Weights of a small GPT-style language model, trained from scratch on English Wikipedia: 8 layers.
Each number is 128 + 24 x the weight over its row's rms, rounded and kept within 0 to 255. Layers, rows and columns count from 0. The size above them is the row's rms in percent of the matrix's.

# layer 5 attention key, 320x320, rms 0.106, rows 80-99, columns 80-159
size [101 104 103 102 103 102  96 104 106 102 100  99 104 108 107 107 102 105 104 103]
[[144 139 148 152 102 166 149  98  99  90 121  88 145 125 167 112 126  90 110 120 172 140  98 111 164 130 174 148 122 126 119 152 119  93 117 121 163 117  91  69 133 113 130 120 137 145  81 147 158 117 135 136 150 157  81 130 143 133 121 183 125 135 112 152 132 126 111 146 126 107 165 165 133 129 110 147 135 135 140 110]
 [139 121 104  77 131 137 128 137 148 126 144 103 117  99  91 146 137 127 147 129 188 166 156 151 142 118 128  70 127 110 137 150 144 139 178 165 192 138 136 110 108 162 159 142 122 142 121 170 133 134  97 139 123 118 145 139 131  86 152 145 155 177 114 106 147 100 123 114 138  96 118 136 118 136 141  71 156 116 137 172]
 [173 135 142 108 118 103 144 102 133 121  99 127 150 150 135 102 125 114 103 151 125 110  84 136 135  95 148  99 141 105 117 120  99 124 117 111 111 150 106 133 110 131 169 154  97 118 143  97 107 136 145 103 162 142 126 131  78 128 147  87 130  98 147 129 158  87 116 126 115 130  52 123 153 122 112 139 129 156 129 123]
 [125 131 149 128 115  95 137 102 107 146 169 154 134  84 128  95 111 137 130 130 110 128 155  99 160 120 160 148 160 132 115 135 141 105 122 121 118 113 142 167 146 159 159 151  91 128 119 115 143 177 150 155 120 113 171 116 116 161 120  96 142 123 122  86 139 203 115 179 108 153 130  97 151 109 136 119 121 131 150 156]
 [110 149 141 135 148 140 118 117 117 111  88 126 123 118 123 110 142 103 130 110  82 112 107 141 124 106 168 136  94 204 104 177 121 178 142 112 139 198 112 116 132 115 141 133  93 107 114 109 125 109  97 134  87  93 149 150 175 136 131  78 113 165 106 114 102 104  97 141 161 106  90 151 132 151 117 140 127 123 118 121]
 [115 116 139 139 131 146 137 123 108 139  91 145  99 159 118 167 118 140 148  95 126 135 119 135 102 107 133 150 162  82 149 131 166 146 102 137 146 172 108  98  84 121 135 154 107 128 148 143 103 130 144 132 144 140 102 137 117 143 116 107 151 136 138 111 149 104 143 155 165 124 134 132  98 117 147 129 107 153  71 145]
 [200 139 126 129 120 126  72 162 163 122 149 123 140 151  98 122  89 139 107 114  98 107 155 108 152 121  84 131 111 160 147  71 135 159 119 147  95 112 114  88  98 139 149 117 158 136 145 120 150 144 145 122 136 119 159 167 128 138 145 132 164 172 164 111 165 141  81 135 101 169 158 151 142 140 102 135 116 142 115 140]
 [162 165  94 133 125 112  72 137 102 143 126 105  93 130  89 115 123 168 134 139 120 174 154 100 122 148 124 128 127 148 133 109 116 111 114 108 158 156 163 163  94 162 119 169 142 128  98 125 144 119  90 111 100 114 121  77 133 144 110 120 140  82 138 175 122 119  75 119  73 140 143 134  95  73 126  98 109 181 120 106]
 [150  92  86 121  91 103 155 116 106 162 140 148  80  82  54 115 131 138 130 109 165 144 186 121  86 202 134 125 132 160 110 107 148 128 104 136 119 106 154 107 130  73 119 181 122 128  71  83 149 124 173 119 149 132 151 135 111 141 123 123 127  89 117 165 151 124 130 128 119  95 137  88 145 169 144 120 123 157 145 111]
 [123 134  98 146 104 108 147  85 143 130 133 147 116 132 190  80 154 154 171 101 175 125 127 168 118  90 115  74 133 135 135 112 137 106 131 152 169 146 154 127 135 151 120  99 111 146 133 138 140 112 111 149 136 116 141 128 100 123 142 191  93 169 110 107 127 133 128 112 162 132 129 130 113 172 150 101 127 110 109 139]
 [161 141 143  73 132 123 101 101 140  90 106 138 121 147 133 139 129 122 141 127 156 110 110 120 132 100 160  81 140 105 123 108 141 155  77 113 105 112 140 156 129 102 103 126 128 122 103 111 179 117 112 124 161 119 121 154 153 144 107 122 105 126 169 100 132 154  97 115 157 130 113 152 124 144 149 103 119 108 137 111]
 [104 102 126 164 122 154 120 163 160 177 134 183 163 137 142 115 123 166 120 155 115 115 139 126 133  97 117 131 134 143 103 149 118  78 139 124 122 139 144 139 152 127 149 137 132 112 104 166 124  91 130  89 102  97 103 110 154 107 121  91 117 161 116 164 105 127 132 123 132 172 134 131 139 150 117 192 138 147 154 117]
 [180 100 145  88 113 138 141 107 107 111  93 152 170 143 151 171  95 164 139  96 168 121 153 128 151 142 148 136 137 139 140 102 115 148 127 119  95 104 136 135 144 131 117 137 143 142 137 135 112 120 150 151 150 140  89 129 129 144 138 111  61 115  82 144 131 156 144 133 114 145 126  99 110 134 134 127 108  91 146 104]
 [115 148 185 146 125 106 140 153 103 126 170 118  88 139 104 119 100 121 106 146 155 137 110 104 119 120 120 108 139 116 133 126 118 101 131 101  79  90 110 139 134 130 159 104  98 164 145 125 123 115 129 121 113 153 134 131 109 136 153 103 142 131 158 114 158 105  91 107 133 163 115  96 128  86 164  88 132 110  70  68]
 [152  76 133 118 109 104 138 128 132 102 127 121 126 101 140 144 157 159 107 209 169 109 129 145 115 159 139  92 130 150 152 158 138 112 131 148 116 132 128 117 119 129 174 120 129 117 107 118 159 143 127 120 138 133 103 129 116 169 140 128 128 144  93 138 122 113 149 138  98  81 124  90  66 112 151 146 142 137  88  68]
 [ 79 120 124 139 158 142 125 150 135  90 106 155 115 104 110  99 135 125  91 127 114 139 157 115 129 118 164 138 118 113 162  97  94 108  87 119 113 109 154 147 170 130 127 140 124 138  99 119  80 145 125 133 105 149 101  97 157 113 120 141 134 105  76 116 140 101  77 141 110 104 147 134  72  87 128 162 115 170  95 117]
 [112 107 141  94 126 142  93 138 148 140 123 131 139 101 121 109 148 108 137 100 104 174 158 156 132 142 110 131 156 138 120 135 101  81 126 125 134 101 135  93 155 128 167 175 143 128 111 186 156 124 158 144 131 135  91 131 152 145 132 119 109 130 158 112 150 106 153 113 174 122 125 112 143 132 170 140 141 152 130 157]
 [123 164 116 142 102 122 147 131 133 161 126  85 102 170 125 130 172 154  98 147 116 106 124 105 126 167 129 144 139  95 152 143 139 132 137 163 115 111 132 123  95 158 106 162 121 148 182 152  98 148 151 121  93 150 151 148 106  87 141 127 152 108 102  71 130 104 122 132 122 104  98 125 158 106 164  92 121 118 136 114]
 [120 138 123 135 107 158 150  90 130 190 124 103  93 132 124 130 132 153 102 144 105 123 133 125  74 102  81  98 133 141 187 132 150 173 125 143 131 107 144 158 160 148 131 145 177 130 132 106 137 115 144 136 125 115 118 114 107 161 157 134 150  96 126 168 110 104 120 133  92 108 131 144 117 140 124 146 123 126 136 134]
 [ 99 121 142 127 145 116 161 155 118 131 133 126 110 133 136 155 158 146 139  84 150 125 130 163 141 131 120 124 148 135 151 121 108 130 132 107  99  82 140 149  85 162 137 130 113 135 138 131 135  86 114 125 102  91 134 109 110 100 128 154 122 127 113 124 165 181 123 140 133 172 118  93 115 135 161  82 122 102 122 159]]
# layer 5 attention query, 320x320, rms 0.113, rows 81-100, columns 80-159
size [ 97  98  96  95  97  92  97  97  93  93  93  98 102  99  99  95  94  98  96  97]
[[161 106 121 156 105 130 121 118 155  84 131 134 100 109  96  93 136 167 152 126 123  92 140 127 128 127 134  67 117 121  92 140 133 142 141 173 149 121 123  99 139 136 131 149 140 164 113 171 131 100  86 134  90 130 119 139 169 127  88 129 121 136 131  95  95  83  96 120 107  84 172 111 144 139 142  75 138 144 132 137]
 [153 127 153  94  86 131 155 117  99 160  94  94 184 139 116 142 132 137 128 118 103 101 140 141 151 157 121  74 115 155 128 138 102 120 111 119 118 139 111 122 126 115 136 110 113  90 121 150 113 122 144 141 114 151 155 150 115 140 125 108 132  65 140 146 183 105 143 132 107 116  80 178 151 126 132 143 128 147 155 145]
 [ 68 130 175 128 118 134 131 109 147 137  93 112 127 113 109 121 134 111 139 145 151 118 106 127 142 100 173 160 124  84 115 139 142 122  62 126 128  79 118 123 157 124 133 163 138 121 121 113 168 119 126 143 113  87 163 160 128 140 122 115 190 129 127 142 111 187 166 164 160 110 143 150 155  98 138 107 110 155 115 155]
 [132 170 134 133 134 149  97 104 160 135  94 165 107 121 146 134 131 117 152 122 102 110 155 211  93 125 141 118  94 123 102 157 154 175 132 150 170 177 119 120 141 165 169 123 126 108 110 141 147 102 111 104 114 122 141 125  98 105 125  83 110 155 105  85  95 122  73 132 120 116 146  79 128 136 155 103 105 125 102 113]
 [139  95 120 180  77 154 107 137 105 131 115 172 132 109 133 143 110 156 173  84  91 118  78 120 119 130 166  89 157  88 159 116 148 139  81 115 148 121 167 148 115 116 123 129 147 116 126 125 165 147 137 167 151 120 117 148 124 115 150 120 141 112 105 144 137 129 166 160 135 127 134 130 131  86 150 132  91 185 128 124]
 [159 141  92 124 113 156 131 139 131  88 107  95 127 143 141  98 137 123 120 125 101 146 180 126 122  86 123 130 110 130 171 104 145 146 138 119 123  87 129 155 140 139 116 143 119 151  95 120 140 146 153 133 133 157 109 155  94  93 118 149 159 149  89 139 165 135 123 152 132 124 126 132 145 162 111 135 141 135 134  95]
 [155 138 116 147 150 106 129 171 131 113 155  75 100 136 143 127 135 130 142  91 101 154 127 148  93 139 145 183 104 116 142 147 114 105 104 123  89 133 116 125 117 128  85 148 160  97 122 111 126 131 128 121 149 111 139 115 108 129 127 116 167 133  97 147  74 172 125 155  94 125 139 136 154 105 103 101 100 150 107 105]
 [124 102 114 164 122 125 113 126 121 175 101  95 139 103 101 118 136 127 111  86 152  93 149 110 128 140 167 121 139 170 126 125 144 138 157 113 112 138 195 140 125 129 107 168 138 139  98 153 152 124 131 143 106 133 133  63 158 140 139 156 160  60 115 128 151 152 109 180 133 142 157  89 122 137 119 121 126  91 150 151]
 [125 130 142 174 126 113 133 135 126 145 115 112 135 128 154 112 124 125 175  87 110 105 138 123 129 123 142 103 127 129 153 140 190 152 109 152 166  95 131 105 177 149 166  96 127 117  96 116 102 117 102 162 145 140 130 105  99 140 129 142 128 162 104 123 114  93 168 106 121 132 113 125 123 119 119 115 142 129 114  95]
 [190  90 143  93 129 124 121 147  95 129 135 114 156 124 119 106  78 140 154 100  78 121 113 145 102 145 127 132 114 164 158  90 105 120 137 122 133 126 135 155 132 128 134 117 151 160 128  82 159 124 146 111 120 125 131 121 153 161  88 135 121  92 148  95 134 165 119 143 140 155 146 139  99 165 151 141 112 128 127 118]
 [122 124 112 157 137 139 105 165 139 147 126 134 149 114 108 106 144 136 121 114 108  94 122  99 117 119 110 113 120  85 120 125 143 151 104 173 118  93 122 134 135 126 148 109 107 128 116 160 109 130 119 163 143 144 125  87  87 123 154 121 107 156 120 146 109 146 140 110 132 108 121 108 131 129 172 135 157 134 137 126]
 [157  91 210 112 134  97 104  90 154 152 104 120 160 149 138 136 101 162 125 134 156 100 159 118 155 117 111 132 132 117 127 138 167 141 139 126 118 131  73 129 140 112  86  83 157  95 150 161  74  91 145 157 154 137 128 124 113 142 150 116 130 161 133  81 110 150 109 105 132 164  95 117 174  97  93 121 128 104 135 122]
 [176 153 152 157 138 114 151 143 138 142  99 149 168 145 126 119 160 136 132 133 174 140 102 101 121  68 136 131 140 102 125 147 131  92 125 102 111 114 131 138 121 132 144 140 128 157 155 143 110 150 120 139 104 145 125 148 155  96 133 137 124 129 128 151 149 126 123 101 107 143 137 125 125 131 151  77 117 151 140 122]
 [161 112 150 153  98 122 156 146 139 104 107 132 135 110 144 126 172 176 122 109 147 137 144 114 118 163 117  61 114 173 101 154 105 130 116 130 116 100 137 157  97  99 155  91 127 146 114 130 130 148 140 116 108 112 145 149 163  85  82 115 108 178 118  98 125 131  97 135  88 156 144 111 104 119 156 148 149 161 115 116]
 [133 110 140 108 140 152 121 135 140 109 104 126 152 118 113 113 123 110  86 104 150 125 136 132  98 120 178  92 116 110  90 120 105 147 131  92 153 122 125 115 138 122 110 142 114 142 107  97 116 136 118 124 149  81 155 148 130 100 129 153 106 118  95 126 189 110  98 122 114  98 154 112 118  80 171 151 120 109 103 111]
 [137  98 126 109  99 150 112 105 153 112 157 107 151  85  98 164 136  86  98  79  92 146 153 133 121 148 138 106 152 155 105 132  55 135 130 135 131  99 120 104 156 145  98 160 106 131 142 158 167 131  83 101 151 126 105 138 122 101 127 128 143 161 139 147 113 142 187  88 148 120 108 128 146 198 126 145 141 110  94 172]
 [132 170 126 153 120 111 164 131 136  86 125 139 161 149 155 140 132 151 132 151 132  82 155 101 149 134 137 127 124 113 119 156 135  88 153 145 104 123 114 153 106 113 104 162 164 151 131 104 119 155 138 117 124  94 148 115 147 141 125 116 119 110 111  87 155 103  99 133 102 138 156 129 142 105 130 118 145 147 131 118]
 [113 125  81 121 125 119 129 142 144 120 120 149 143 125 108 151 123 126  91  84 140 134  78 116 122 136 137  97 108 134 167 119 136 122 144 132  97 108 144 129 103 161 122 161 135 143  87 108 155 156  65 135 164 141 111 150 134 147 177 119 163  81 133 157 122 119 114 116  85 108  79 174 120 121 136 147 104 109 103 113]
 [ 89 148 113 111  99  97 123 143 143 112 121 145 117 124 167 142 139 128 114 126 144 129 139 146 110 136 115 130 161 103 149  91 111 111 136 102 110 137 169 153 130 147 148  89 133 131 122  98 148 147  94 110 116 122 173 107 139 153 137 122 117 132 104 135 122 129 127 141 131 139 114 110 120  92 152  87  84 163 142 150]
 [106 102 140 126 103 101 136 147  95 138 120 115  94 166 151  99 138 148 141 112 134 108 125 162 125 143 147 154 132 143 116 125 108 106 156 127 114 153 120 156 112 105 116 127 102 160 149 157 151 134 164  98 137 110 134 106  94 148 125  88 112 132 127 129 101  87 145 144  80 106  83 111 147 105 152 177 132  90 111 153]]